Part of a small language model's weights.
Size: 3 heads of 32 (1 for keys and values), MLP 256 SwiGLU, vocabulary 12127.
Training: a variant of Muon for these matrices, 134M tokens.
Each number is 128 + 24 x the weight over its row's rms, rounded and kept within 0 to 255. Layers, rows and columns count from 0. Numbers have three digits each. The size before them is the row's rms in percent of the matrix's.

# layer 9 MLP down (transposed), 256x96, rms 0.119, rows 220-255, columns 0-95
093:111138098100110101133112114154111126163113162160116129126114105150158111142114172156133118129129186184140120151138109121112164142144124135145114114120123128150127116148089113143093125179143172142103097121138079148162090100112132098122095138155118119150084136118099150061151126118107104114
096:080134131103161121103135128118073148126138113107146110100113153117140157110156125157126144126145144175129131080107109111126110122151113155126144171158130144139161137134183070105142160112125128162145107141184138131111124093141079093147126110078130108138122133087119133086140161130137131117
098:064147138134127114148130150148141135140138173119122078206136118137095106133102119091101152133108121076117135126146110164112109114121130131135153117134138111124141123128130068132153151108127131141098082140183089173115104124148112097146124079141116134107122089147138150142136129135092128123
107:138116103148127084131170165118121129100147141083127139127077136144127125112079150108142109104082153109148107137117127101095100093129144130142070121161127180163129128150133121161128121134143124140112157119138171115134130083131183114147085137106140124154097174096131102121107109145152121127
105:119106118103136115129142123148114108167146091164135153167120120163164114168146147181132102148128135121117120115144084115151100079170136137154103147168165103125130097095110081116076114175122138109140114095160134129148134103124172137115122108153142134120081111137136126130138119109156094154
105:115139134138137140123133133108144145108115204129132140124111107148166106145131201145110179144122159132112111084076118116158150091165123101135103132124105170151150158161134125124152156135173145131090093133087133158144140139093098113142154126124112130103170120131139104129135119146103124104
099:146130086151111142135139107151114095099108092123073156053129108200139114127176192113127163106156128115125155120116132129110134152123093126128120127131102120097151147122140098124094131124127110126081180109131135113089140120116082148132139101138136137116115142160131151115135150127106138126
103:137118129112123109124160135181145114153101134122108107120121140113187165120107062148147139144172161140123090146095130141146097065128108169097119143148105124186123135137121118120156138106084154117154140133160141121126105110135144133143112128114163129166096135139114161134134089152109093125
096:128133107134109134101126167150163092137104104100147131093104114114151164176125143141122128096168135109072124139168115116143133091171098120140109143121122164176123085153132165177106104098132136115132100105096185114111127112126111143150120129144107125090115124144101142126171104144109106116
102:148123137142123116117109100121110137140103128092132089158109173133181134092090166105098124122133086142108078101097109135142141174120091124094138139121147127151137158151083131101132138116124133144107129169153094143133104110107136099153146110127170093131090122133100155190128103114155137131
085:140096149106119134129135105103096119105127098080158131105133127139079084107124144105133117104118139150101112120135138106184118123129170117141138141155136110122117124132089144174150111126137089133158130150189126103090153120165114155179102162125113121111151135162123172122088144142180123132
098:120093105113111165152158141129134136104112109104139102094138093100141147151122179139138145152153125152106151191117140108074141149115138155155120123131133150124127128126117134133145128097130138120134171139094155105126101117124088130140151127160159106128166142113163160160205166102121111091
092:137154107174144154112125114121081134134127173142101129097124096124148133155087098099128141151120177148122140125129126111110110176126106118118079109153116151126095093119072127102098135117127151107144109149106139101119102154111120118105123131138106098166114185181175121115094120138126103108
099:144134138147142135099121130154084149128156136142144170132110136156099110108103120129132159116097123111064145119125122119143136029119143116128112142108126149129164136123096136167136120128105133145116111166114132091146103106121138138168136112095086184106080124118146140159148120111097139155
099:135106132130118146149140139124134087187125131133168137108132133118157186094162151105146143109129090146095100139125156134117149114117138140136117172118132164160133121108131128111148119187162129113121131135126110081076126106124158158101143154149107168158111085168081124106110162144131133144
087:115115097158118113139129098089153141186134101109121154129163113177159185115129112100148136175094132099141144131110111109106177152108130142171156117122110163117119137145118157175112110149139100153123105114156143119121125106149113147137166122152134109113111106100143143101158102105177119103
099:108117172124129145103113142132120110184124116133153136120111191129111084135131191138133138102110119201155132099140151156148155097100135113177121135143143143153122102129117105127101139126133120129141091108167081136098119155094140103118133108131132110120155105119074160135141117132164120112
103:137133129118147100144142184152146139111126171131087117123124160104159136127118142145128133107181151143135093115105153147134189046120119087123141127135131170162129159160115075129095112137140132117110125144120131119140157116121156108126143178115148114097171127136176150118142117128137132135
103:114103114129137117122149148186127120099127067111112159110129112148137130096134105109152139160126117121123130143124148121123121050109129153089113110182136136121127141148106146136104114117117160122086130122128126135124136108105143133170095120129162151152208139144133193141146142097128108160
107:126149116148174098120115134089088130112144136089131141157097162110160164123121068119122152125115117147107103132120113148158125091106137111111176182156105138115120099162116117122095113136129084129129062159128129111152101171128134109144134156118120139150144186113141111119114144151157117116
095:086161130175138138136137098103130181107109128139149160140159126171124149129172128140092134161171094136117114146128157101103136151124129126139126131145160145161100145106136095082098125116123128115161126121125135132150154091108136077077137095111124133115098159122167158133131117184142101125
096:144126155119158149123136153114139140173121039133159119131123099107119099103110119103113116135170119145127080135124123122122128169122132132164145101142140150114095176078131106157149148141127087122118152131129112123099099117129193138145135106119131137112140099163099159134113092122166119161
096:152113118115107126160150162154124154103087112153099130153147091175190126112101141103116084140151132116127127151150112131127149126119117173107148121140134126160147104121115141142102123162130120133133150133111149160116069162158124084122113173161143085154144092150092116140120162160132136158
102:130113156094131125122136140137115066173132133157153119109106138093128163096114118143150152122120115160122143131146110167153116124122173123129119135126149114107133146183123123150126100083159104102157141132178124139182168147106122130110071152073138080119119129105087119112119102127126123148
101:104093116144140124168114121154147121162168102136106052083127113107132126129106103130113115103145147155116082162100139113108163141148115135159121107127118159128098127134114104132130086099101148113118086135152151150150122125169060139116158144162165138111094137128122164111151112129130112142
104:112129174148165190111112127143100149126104133125148093089106118104107138163075118135140161174130140155152104125130128140152105147168142172078177131107091114102120103175118141117123143088160151104135110112112088123088145118095102124121118127157160128138133122134148160121131131131130133137
104:125102141130071051106103131153134170093154185129147133129095120111148118140115173149176148135130121119140126124139113104115150111108126146116101160106149208178127158128100123141129126119102136135127127138118123120121107085109092125114112101127144139154089114133095140147114126132162139119
091:138113163118126122126134121101138140115138099130148111097111146108163143105095142126158126103113173118111157129143109183145153049148115133163092110151125166099139125093134133107127154137101123124112154102151119155146147127134147156184154114104125112137133110160133192161148150105164107103
097:130100157114151120162146137122155091124122171124156143102107111131090141123156078119162149102143154120135147148121109096120170102154156137160150159141130121150120097131123117111178094158118157127112134133092139141161102116120084132131114121133196162095188136101119133107129119138168109135
093:109150140126145107149166099110125162133144153140102058144104147135131160105098065114149112092109174173137088159109140116120125125141104122158109129159116140112117138185112131129143153147131146117122103127131130116187136140130107128071093180132136139146107146114149152126126141126127135096
093:077116148069062126129118151146108109138114136089113149126146149124128117139171126138158127139116172130153129149124148150176118101108149169155146160142144118145157104146125134157129142141125142129111156090141131123129105141112201112143136108149146148114101168132145188133123117133138094162
099:125130124096159112149129122137092083085106136114115128112120152082061145142131096206105137138118133115174151112106112093159096154145163105101097139124144134138126137142134143121105141110151117145109118170109144116116130166092138083110141098120097140114091134113131158139119125113081128114
101:131103151151150106144151171098101078139170150119109140129134124150133130146101165135122094124121143146153120110089129163121144138159124105114129132146095143142108124138124149111102104099164132094183150125140113098093176146125141126181131089146102155109210110122158139133110141153122126140
095:139140144131129148131143099141106122133119109162105159125147145109135092133096180133150165116111139162121143120139127144170135224139125141131126157134107139079117122140100127131154143213104147121093132131090090122128149153098126129154137138137114151119141141152126121140124126124082099088
088:135139113110105165129127100099130123110122058133106131173103135139126137146126087169140114131103116160171172116105132180101151130117093112161133143113141157166139129147124119098102152122090129146152134124101146133133110140107141111137117105164114091141137178169114107135083105135107131073
102:137112111185094163140128107112116138132136146158139107130101198090135113114129213143133129165122104134129124139124141112114141116132124083128119160102164124111138113165188152084154141134124116149080110097124127132138140107135129153140127150125126114127179152149106151164119127158136145121
# layer 9 MLP gate, 256x96, rms 0.196, rows 221-255, columns 0-95
101:142152098168153086102098115118161110092129153142120087109135156140151139125150122170126078132159165158114140113100163128155112114153121118157122140098137146122139149138181124137130114119141111141156138128195137132146124125106079138097122143120138120097092126126126120081119145156157193127
113:120097133157126088146147139106138141107137110173159135149142120122101103094157158137105148113138194109149106188147126143118133094127121121173150140122100138137124122174111130153150173178161082094140129125170130119128155134109121150131102129134121159123130161135151122142116123168169099159
109:120151133088174106103100157113159096127154123151124134123124141104157117146151115152094187094072111154113101113156102096163145153105158100142131137095132099131137094129145102110143131088124118112123076118145115162142123111123107095106098114117170128116126109151152156173111102162132131131
101:111149131133089175143143112135106100110104114133149156126138153160127143161132135163157139106114129131105135147157115178112120127165117128133096106133151162140131156116138105154148147117089114151128136110110106154159122156158105125101139107118072106120146161134185177155159179147181123156
113:127117121112148118130127117111169092082144134091158155122142138143145161196117139164116126124084133180104117152145128147133146116166153109095079086163145148156143122128137129170115166115150109122136105110128127154126106151143096121091119135156099120128168134147133120129148143135158173079
102:111141131140128196106144160115140152100165107110151142095168171135129127161112158111127146130171122170118125155160155132105151124133155146131121116164116129166102108127136106133121129115109123120137151170093146135107061130112115132129143103154078079089138152131128154128136121077113136153
103:164099160146154131104130137134106125118098135142110089120088147137115154109100173110149105143164103118140107170117097123148135092159127161132156119051131112118110096125135099166140139078141157126128125137126112152111149105091162123120110093136142105145129117110101101153161124106124151071
098:071158147163167101135119119122121128126114132159130144078106137105132156103144152157116103141111116113081103148127106114153148124177115107128086116150176132141158113117120113114107147133138172141094134122089084116114090148146121127128088127129118100128115089128103106149181133157132074128
098:112155135106163105123112116127103123163105091117119116076098114160139128111140139146138139117150129155098160114136092155120120122153052139094096164114136107151124159113122111144137139138105086148105103150116150109106169103120144101152111114083094103099161094108097132133128111150173165136
096:151158116125157100128110174135121139169170126151145092087083156107138116152080136141179139153155140131140113121142144122124106133101112093159087155121136134163136126107126104159132177158119161124150112176111118148147140143103095131129114090167103121102114107143137150159112162136090114125
101:163115162174123157084133146145105138122163117137144093117124154123132129111170146104137141185138125118070158101132118133106136155108106138165109150146099099131159127125081127100123140149091137168145120168081165118158107126122114114126146076115070128117136106114120140122144117156119107114
088:102101138121100131107125105155131162154110080156151100155146171161090127113123129131129124119159127083142118143117132163101154143156119153139102121144092147169134117126146133134110120134143106171099150083095111126137141118149127086150120077138081125123102145160120128119072100075125129092
080:097106101160112144072119102115173189107113142132118122130133125086159117127106138121162097140121117139118121141119133095119161157124151109122087123141137129131110165110111150133140128149102129116100075126090107135156099107141120141131122125145080146097136172130123157150124066126169154176
100:083109162102115132093114112087140091132124129160130112146116115171135125132137129144164151125076125076138130116153103098151129110099105114132100126106137160098125145122149115125153152159141116095135052148120114144133110135089141113167136116078116088127142152168107119093098104132125116096
091:095096165099134117145134131127086146110112148118165127138105141100120136095152096134109165112123118147116067064128169105147085109134133148149133111161136072111084086128104103092096161157135149118123131135125089163107139138145130122163126129129138129137121142180156119148119135155119143132
098:130112167063131114079167101132127105135121095125146158141151100136101139138147107109086160100170132124134142144130178121158147154155116133114114083120138173109104115110121155166103146128124150130127109116101116124133068116141143104124125096091130130119160133114074111110162125162142115152
101:126106148145141108148140121151152096137111105147138126140073092118181111107095141097084110073131142160102131120126121144107154153105141074129113154141134188132128161138108081147098124120136106158134114106122110090118148109113119173130150093102146179120133144130144164134138133137115135166
097:135086134125109109125126116121094185122129144103142098131112066118089117104147113144113124112153147146108149128138107135098132160132107144151083135113141093100123113145167069100153145162094131172117103116125075139101111133119105118079148109088146160145128132134127126103151118144085138156
093:128115143107141134121122148116113154107110114081142122142121118166104134106122160160103155104130162107108152143141130150160113120140141118096145137142146141153098120143102144136144060107112117147102127142155110144121140169172122108173112162085126153151176186127179119128110125144131168074
098:106121165185121126102147112154115119101107157142170144103122164135108154118121074148160134156124131112109073121105140151152135100145146058117130144113089140135142136091127080157142120095135169141130109091169156134144142085097125123114107145112127080145136108125138131142111135121106140141
098:088089153166132144135097156113105149125131150162143137150118147103117166128089126118120178107111116115153173133131120141141140102142079106111130140141190170138096114170130119116124154106087136141117132162112139107110112097085140134097139116150134134137133148131143062128116123167162154105
094:162165139122092099163105122151164103144081157139104110136072128158130110096122161082164122106126163108155106180135109113093103116114108119125135115114117133110127103107119147117182134119146121153118145136136132158121091169153112131136099122117133181134160097163147121127124146147108114170
089:132128101098121156155129167142075101073112113090147144129137119165127109142072176155141134115122137129107146134110125100124123130137148181071101145067155124127127143141105094134154132130140130117152148161124088156148115100111138102124137125133141181116152172106097151135113144123113126128
104:107138144126126095070111106132104119113137138099127133123128108141122093127073144167155138132153137110144113119124149123142143152158154123122090139101140098103121168149130057127137071161144124089107114101132117101176142130126087115148107114135137155125098141117173098108121109178166141116
114:103086136132144114130122109123169150108155097131149110129109142087073147132085200128102136116111138157117116186101141115174108115131128097124144104119120080148097087112145121132126099129142168070122158137119117119152108163129082120125151127127140119126144128117082148123155128123104126135
104:102144164097124113138159145127164144107140135123120149094115117146123134095130142123089152149109136101164139106125158122110083103120145094120163143111119155150093119100156131122135062116128092143129152123121133103143150173132128082166126174095155143097143135136130131086171164134142106076
090:157130148093136110143125136094148127079130109146143121130136114158125104183122116151095125113130149105112152107160170092109167176143159142143146124135121139136131090142110148093121109168141108119108124127146184124128141180087099105088142086173115117116139123138120144089123122120159164158
112:144080141149120155129139114149152084095108104160116141135148115135129154124142127128103139154139070155083170122171135147164167130145143111079140128118158086132089143148165119119153086118123105141112105165115143170141124143126131141101143159131161164110130137172130094087124103115138109131
095:161074182075128136091128206127143131121120141124151138116100114124112112122110118128111171129146075121069116149143144139119102157137147121127099101084149141139157134133120132136141126136132114120141094156143128131086144136134146094108137160146093140159128140156185115132106108090113139130
097:099127128140149114142167125104124110129129137140146120124133098078077138113110116123135132131113127105121174127150112103122159121175114101113125154138091163114088138110139143102152134119126113177106111143100156136169191130127115159132097146101101127093175097135064070139121134139127146135
098:163114145109133070147159125123133144145127130104110142124143119160156193113092141152117135124126140136147124119111144186146102089111149136126146096116102166156129157099123087165179148100139088151158140135171089120112130096091096139111115100107130146150130139114138124088126135139098097134
104:069094127103107098134113102093132129128132135157123107139169108139185109156114116147138161118143147075137125120147162153106130116167150072138143104131147129136137154104125127132131125109139083157100140123128108118087122091093160167111092127192124113148141091132108110106134133135090120130
096:170135119114115107160161097122112135130098147124137139130136096103130111109119191146096169103155114091106159116135119118149130112111134122144124088091126124069128135115088127152123154157163147136126137165105076171138111158127154091161135138113136113129125154139096135102096112150120063125
099:113137076123097099113105115113127160120133122086155081109125167131116087131064128136123141140136146100119127143145129170110122146091090125095105155168124124149077140122127151128129137133115118140102143113152157103121120129099113127129145115198128162109117128153149092125185102121166159129
106:100153096117144147128105119098128160132085144150160095145145133131125111139129125168136168096132152158100104094161148151180138105149162167096112124125119132137155143153151122163115199143114149101112178138162135107140085153113151157130129141120103127171136150114108142137108107143121138092
# layer 9 MLP up, 256x96, rms 0.207, rows 221-255, columns 0-95
096:120141124087128110198141125142109095130100153137153109108129133120129082124147165128126093118089143142142104150104143131079152131126142077147123105155098140133118141122115118116086103112179095069093140144103096132143170143142146129146150132116138113105178114131114136132122135100098085155
096:143126097167114130081119109133155163097108133121118126104152092119084146135178108140092101122124148149088158124082165094150104100121112125130101089085094150089152145116125152113115144118125123118111112134118119116170111113151128089154131185100119145105140120121150109133091148165146139157
100:080140109156095122103116100119142133109104067110116123123115154153114103065123107115126124160135154138142118152108116112104164145124088110148101162117148119116093124154115119094117143151077168098124145157158100107124105115143141080160159106133136160112140142117093091117131130164144089129
107:145132132121158121159132145162129138115124129095147116114122057084155136131121150118148180134109090131150078136108124099120088114170123133144119159080147128114115105130123084100129130127103054141139130092130137164116151150084125105098130150116122112115139121122112136185113158150128141114
100:116090135126125146124165125136135128161133054134125138124114141155091137113172118176131145175156133135116162141150141138154124159085136138198110136128095098108140125168096130101141120148142143128128144177102146090138115105134162152121137110132108118131094160136110104083146129154141111094
095:149124151131118170093158130139080129129091175146104098166104121111125143128138138150148104117120160102156150092126135115130112125158113119124145122119161141130153098168147172110126131150085064138117140172115152133123121106117107150149144136117145128071123107123047133111123131166142114128
101:098084101128102110125157162167153120154114100126134119094096149099146115075135185165174125119166154125125114126104132116116148122138146079163143147112145092139114141119122106128153089139123180148106164128124137100106129100149123155137124098112126144132124130079097102130130154139074139131
099:115114105113124108094131132098122093140128130149119106164108105119151095118172118126094133157095161145141132100085108132151176138148115119154126088130157112149156159120117132159119101202175145134148133122110090089160108102137120132125164094107119132120145103120085145080117155097137119127
095:125104112103132175120133124122135104126191154128134145137114128143108113108126106081088132136151120124132140151107103124160137122087164111093183106149140125121177124149135149151127111115156105134151129141125119140133105075111112126119095137152180123171112163136193125150110145131130070153
096:149152133105101158154119109133124103054083101164114098140142129130141125158106141157161131110154147118152152112083147172130143150133136123118130140079150128160115119142168154134136139148119129154079119121160114122125111120156118173112096141116133141166125099053108103141145130097131132123
095:107145142149149146117153126115118117149129154086119141124159163133162162136127104173136113141116095134133176098079117137127155123119140150117075123165095153167139086128157147130115148134141106134142078126134085181074106142131121114121168096146100109138157102142119118138111094114095114147
085:120092106108158142140125156145109126104117138097121139165098109132118142100118080151091130113147104097120112135129121110145076113137130156141165161127098122125158127112133101172149123113122128143133105168114151129120192178120108152140147156104121200110124085126131176153146137096144151144
113:142137114117095124140156154096153141092080110148075136131144132119126149157114168122125123143121158178151154130098164124155126173112199085101115117151118120139137086124140123097137104142108109163115129132132122104104128122143136108093099104129144129129165190123147148125134104083154124152
097:134114126124108148119109122077103109150128140143135057153116131099157112144153105157138133079154124138101163118083133146161154136132124152140124091080175103150108146120092151128108114157143134127139125118139132137107114147134197072160174119142153129121147139138138116135126122095128146170
084:144107139148151138103130113101156146096144133125147124107125135143089167094142084144066197103108110152143109140114127155123099140109142118131099108184170151093101144109169130117120141109110113155125160120129122139110144131145117127134085149088112148115077129167137113151130131111098126168
095:128132124171130149149092187107129111121129111117125156139120146079156130142108157122163124095133133097111086129090102142114112149159171134124130128163136136103125134110118106115116159154130134152111162183143108122127180121166099095116092093135089098162132146151156134106106154142121177116
108:091160155104143116141112148135087157090121097118101156178103102124128172121096115105155106189143124090142144152144097149150112121079179111119100117118129156121141121111134109130156153129083153116154150144101129107121136106140127161124118086151137116134153142144117138175148122087137110101
098:118138144166147144136113140086153125119154147153103152152137151132117113154135153100122113111094118160131126121127133140096160114156158137147135087111122118137126109120125092163167152132105067115181133105089092105133147087130129100086142084140101072148126156109136131141071134150139148102
105:117137129139136171160133175100132113118150164143121161089080120151143116113133142105148128106097073127134120126142130126093176179116098184116088124111152112104148127106147123086099169137111160154139099090103146134163095093118119130133121109119160153123144119116098106127144108100150130125
097:125094115088089183126096162125131163175124090154131124132098165153103122118083135137101172132115132146136138099126127139121133176153119170127098126141191111135130154147142182143098144139144139151100125123115146089079105139137108144144122135160096121124157112145114152132126142113107146104
093:106106130156127098136129141143137197145134146096149159106131107083105140101135125123132128153100120146099099112152125126168087113138117170156130129163117126148106132138135106107122163148138138138165158096132121076166131108148098168084176167124139121118107130117097120140153104124080160155
101:108146144122111096111143132104156182138167152157096106116107148125125146112111123128122176148136148122150186160152091110120111136131160112117143111131114100162117116109146110149127129091115168100100111096115091097154140133132145105191091132106124081141151118126137137085099148140077117123
104:154104131112104134178137121130117106103098134143107141131149089117098145108132137146127168107129116133109104183139173147150102145155116086114075164111146072107118157097125103169122133107171132131143106092136091145149126144104121101108152105123152095158114148125141135147127083160092108133
097:144134101168118153132111139155112103127120160148145085139151113092149113144169146112107109173109117148117096144143091165114152111152123110128124105105152079147135093126131113204129139147166119115135150160154131111124137155093125127158094157149131105136127120089168137151158158155104122167
107:116147133085132120156143122141112119136121110149140127138147127125158100135134129141108105077148128122096179116126086106138079069157145126116144122145126144114086146167097180132143118137076147101137137161129147176118126123081163115123125096135139129168105116106170149117120173135139108092
098:129122154115136110107117140139160081158136143110104152075135089144143112119147146145101184142095100130091149163112116092126090133131127088175130127087095110141135160134124134137144152112129136152093140161121166121141131161117121103126129136082128133117203118127100159143097100118102122119
091:120126094166156176117117164147152127109171093105135129131191113168157137146149167117122101131118153141138108115117111121165144169145150100106143102105149105117149134127133127116150151153102131129128103167122143101132120136083102113075137178114118089113129120141083154078146122135117155130
094:106109121112111143095107122111136128099164099153133157098138107141156136173094109156114145133165158138143155075160105141180090139099123131099132094140129180130141113166159141113163092131117158080101097118099155102158143088128140127148140146109131128105146134155125139153118108101131135163
097:144136139090159102138164131122126141100135166154115175118103149140117135156172104137189152108155123113100139159142088138133087146121116130091111138138146092172131147089091119111153098141120151081126088137124150103146129118121121112114140153175129159105133126157131093120103158165164124138
094:143148141134137123103115144100111128105132161127138151121102171097132091161121116116098127142129094137121102109141121156104112135179153068134117121128080107083131116121131067099113091105123124071123112116127149122134166104115141120128119101105103111127110113119165074125134083087154151158
104:138132119145103147171115140105132122084128130109127165134136183143156097164104158125130110142141091148129101141133130156127102135131121106125121110078101153152117142122128109152172130096110132089197145151123141156114090123163135156113156123133105152142129080114145134073128099088140088152
099:131102178117119115157101112116109116142149117124142096164135112126138124119166139090120183147135126143151166103117117161157122108168130118155173108131125144116169144119118084067130177131150152102113136091078087128094116145106141143112130117179114132133157124141136151137156141157100152132
083:150079135100089154137107118137096106185092106087122131138154142127190148151131146145121106126144121082137148152143108140126106128107125147074140087121153124082151150127121132180113142175104118126167106122171118180111125115130143138123129121130150136131140141101094135138166121133118125160
087:116143124119180149136116156114126129110133132124133114137120081049144119122092087127152115132137126175107120076141115078135140138155135123151154106157166088134144128123139118143105105142148146063119093134119114091108131112093143143130111146070158101112101140124155135134142106132138096104
106:082119157105105132145135147169089116108107135154097097100126143153132151145109085134116138140134089121172106144123184156129121130113111124133149154087101138089143119108119140094123120116109101111164096113166118129117099122116146124144077112168160139174146172095177130110140145112123147139